Weights of a small transformer language model.
Size: 9 layers, width 96, 3 heads of 32, vocabulary 2048.
Training: a variant of SOAP for these matrices, 5820 steps.
Each number is 500 + 40 x the weight over its row's rms, rounded and kept within 0 to 999. Layers, rows and columns count from 0. Numbers have three digits each. The size before them is the row's rms in percent of the matrix's.

# layer 6 MLP down, 96x384, rms 0.217, rows 73-95, columns 128-255
096:513553499480525600460530543484459521527523481491422528500526496499511488538539505488603497478458513496487491499547412570475525512499448466532496502453543399490513516509539472484515488515514489461520474545515452584491414489487499493508567461445500429502519524490411478511527537490551445519505476514485459451476516515459527480488461515469488448495433493530469505447530496529514498526539
095:514564520581538531538442524545432490491437503484394550428488461520473530497488477460523544507510485539502446483428509447451477479470488561555514528491412491553568505496463453436486511472520461447426522431519456526515467501489487412579510516426512466432506527509504501488503469523482512489510461442495552525537541489605503472534525511502433514449460484504463508419476519496458542574544
107:585496471522416516523525510556485603456478446539502511474535484449519518487518485510454444551443497449474513449489498538538534490477520469511442452504528537442404528510516446544479539487443522552511568430499491467495469506532549503435412458471507497531473450448574493506513469511518533478555518423480470482589521536522474518498525477474492467523525505449533608561481470418571523492539
109:470459473516468492628501491472496465496517479506461461479512560442523532539512498558549468515456452537480565499507495454430577504584426460446497443445465363504561433528486471527520519483463482431541475491479534483538581501459479453503467459505523439500493535470491527417464498487491469534463547506525502539548446481424500462466505428445463525501448511486489535518445430504478517441558
101:545457443523484464586457485508442528443469466452512487520456548572411538494430498499586474495528547541485463450519495430468462493453484449506470508483456534442549599453506445503484470532546586574499528506449459479489562468439559455518509485495510430429524488488489525449435491562520452506504494496526497448521524486499457469533502463571471542476499464536551537463472467531456523545472
100:496515530538501484504522523570554422491498526420523510538462531514541509564497457472500520458493517415486497495517426476596475468516480521537536464452553521469540508471511484483450449461505560572545484434523511487552511463543415487410507448485530490538546532517520492443397487506456483596513560440496482468601495492393501568504559501522503528447502479512464503569494536425531497519474
108:502426546470439518457489491491515527539471492504467550564562506509565519489408439519537448515496471473499504528500470492565591474469519565487421554583477455512459487533485497546486535482519453576523430560495575473523509444465520445474453523572498564528549505570537513504425503503443501473540488434470499475507478520502482545451560533563440549505490467519472504529464500489458455452477
099:443443501480548480459457492455458580516533492520512515538491540460450506517477564545506467553525483460502527521544489498558432448464526503505482493551581469485493517524520432473533534482552550512512528427454477514464577484431558463493540435451518466498514514512448509453492507544506429545552505494474449534496512496544522471452508585474509438469472548432522593524540482436495466451511
088:513439520518524478467470511548529537464484559539452478507621541447483533569543492505444421470449542550478504436509472511476567452428508501461522528512450463487476605479440505489528520528471497453464503488488531493540523498529532491494438563517503467473533566588515546508518496544486502518558489507516521439504502500417464552454491482465473523518491515499493533479445397522511438449416
102:515609530540495460527402506519489492553495492528505473515495436464541477527513524556524536507485554528392473464465466416507556480531512505447480529504508543448519514519451565511545500460463438419494498514470540502527484515492483480486511482556474520569528526475589464455502547569518467490538511446471519519467502474487493420340510512412536566555579480521515463489528469564580513496597
098:563516528481527557491517560468562518509525486535480534543532475540429534476473467529509496511502519485375476563483550497513486527467450480511451496604427541515540552522485542593520537527515477549493517468399482533491480550567446446575573541476424429433538457493481483471515492465512531484487431500525586546509568509551517489578462476469498521518459516460417458447530471535499482556523
091:543500504506499511534475484470458430516411546518534518437422513509472528482505530473453510527480517466528485574508515521477510442452490556504599505574450503498441519556558452516506565539441464567499558464434565576530482486529452474515494450428498498529466487496456491486470496496499492500504516541531487466483487423580483501509507493508519446536453444512494417547515485507443455490493
109:500517479484468497455489506547540546424427457487491506454460530509498505536581543502526436540526501492520528537542526501476495493539518451543582559515449497485508483509500554531490485459536493452526587473472435451474456489463483523492507505467539544467477501504485442496472521471486459498510564504512494449490559468486490514527504577489419425519488568622498496442501494499513558536518
098:519512530470537537514558542489523402470514441522509553509464421454502495468522496517502450502521455492517545509524464478490436509503516502504408423515558518440471484535477467396459490486471531561506475424501476498476527484484457538524510525504514530536512449546421426523563456470514470471506498529478456451491501471497497449461492471476443465459471510522508521475418483509517461531437
096:424407419509551457518475454472546475508571499561462490521456542533445485523535545485431508558449458482459471446528474461488491468485494559504532539520568468467478503505521438434530504512484470511521504507623524487463488468416425513478530453498548509419447536528429511554525575499410501574536503455458508469446535512596476432587470475530494431487494490518432550492435438554498453436481
094:512478525508509532504491423471429466464501508506459500459546588505467523562439533478499473435531499513532532450558536562514455475457436485446558594521446487510503589428538506521566452554458514527492472524512479557454479538479506540563457511530467478415501503570543486502514480539487465498517505532500438422569483503486497511465515440517434526473448489491543498444542453516498576560497
096:540455477464465533570465517571544495457533512505522503441516457543517452496515522506485553515496525528416472473494412440508454505460456508497486493435521524515463437502522507600542398479506519483429514478468539474432465478456487485485503482526501553550576468459487494472502475507458440552450535470460520441473546477550481552492468492546444490500502543527465534490483487505541501502469
104:506454528514440473449467465468442465447488461483514478503447534522482511453501507542467528512494470511514463494463519462556492555539543507512548546456445449475523523575468488473526545465478483463526485477449465508485566491482400449448522517557529528500534445475533536449442508397490493501500570449508552508476581530582488463454454403543487512505493526514561454501520481479483504533474
095:529442472568535517451515495490436552487510520498484549469595464445466520465488528465537539525542530493515455461506456469369459548460548517399522522468496522486418516534564509523513379453517492468463473520510493468485486431535463537493505472513472514535519419500509527509478518468438506549559411470504556532496506515459466551446495571435481566481455527579508506512504499527489471595550
103:491516441548451531416528428454588449482474601566464487485558534444552481478494360519509551512540476493476540510490465533508568525490474604515469479452388467546534546483519422517543502473500490470512574517479527447453472444530568479508453489510531485467494467524528498544469542546517483512456519455488461466510494550548501494514462527469523503546521526496459525553413472492540468452554
103:465476514500443480493517456501548520519570500522464496510526442468466510517551545557492514519495573534538528491514557515466437456461438510528537462532518452467557507498502499545455531538499488505518441514573519490525475489473569506457408460548516531466425519475530498601449479461504561539547486518488467520513552607453520516476521457492574550502553557482521465563597503444485522434508
102:502518436516514445466498473468505406474474492481492502553475505439465467523491498549511520416494560483522545512536520447528529500490484520544543510453541519465444551498471490527539492475534518545448485502530501500512555485539565527456424499493476608539482484465508442474553484525501549460495488524456423515491498546456540487481456503519493557520498481473492566540506510528409547541549
096:443492501536598498547505543415450445480503478556449544444474508559463450521508520562476470502437536497514507502507512493567496483456475476541466505442434523561527539479521499430515519529522471498509468548461457483496512501452385467487490473475521523407507473529482486516497495509593514463470524458500472485489546463486491465526523454492430432566541499510521422433523437510464488441527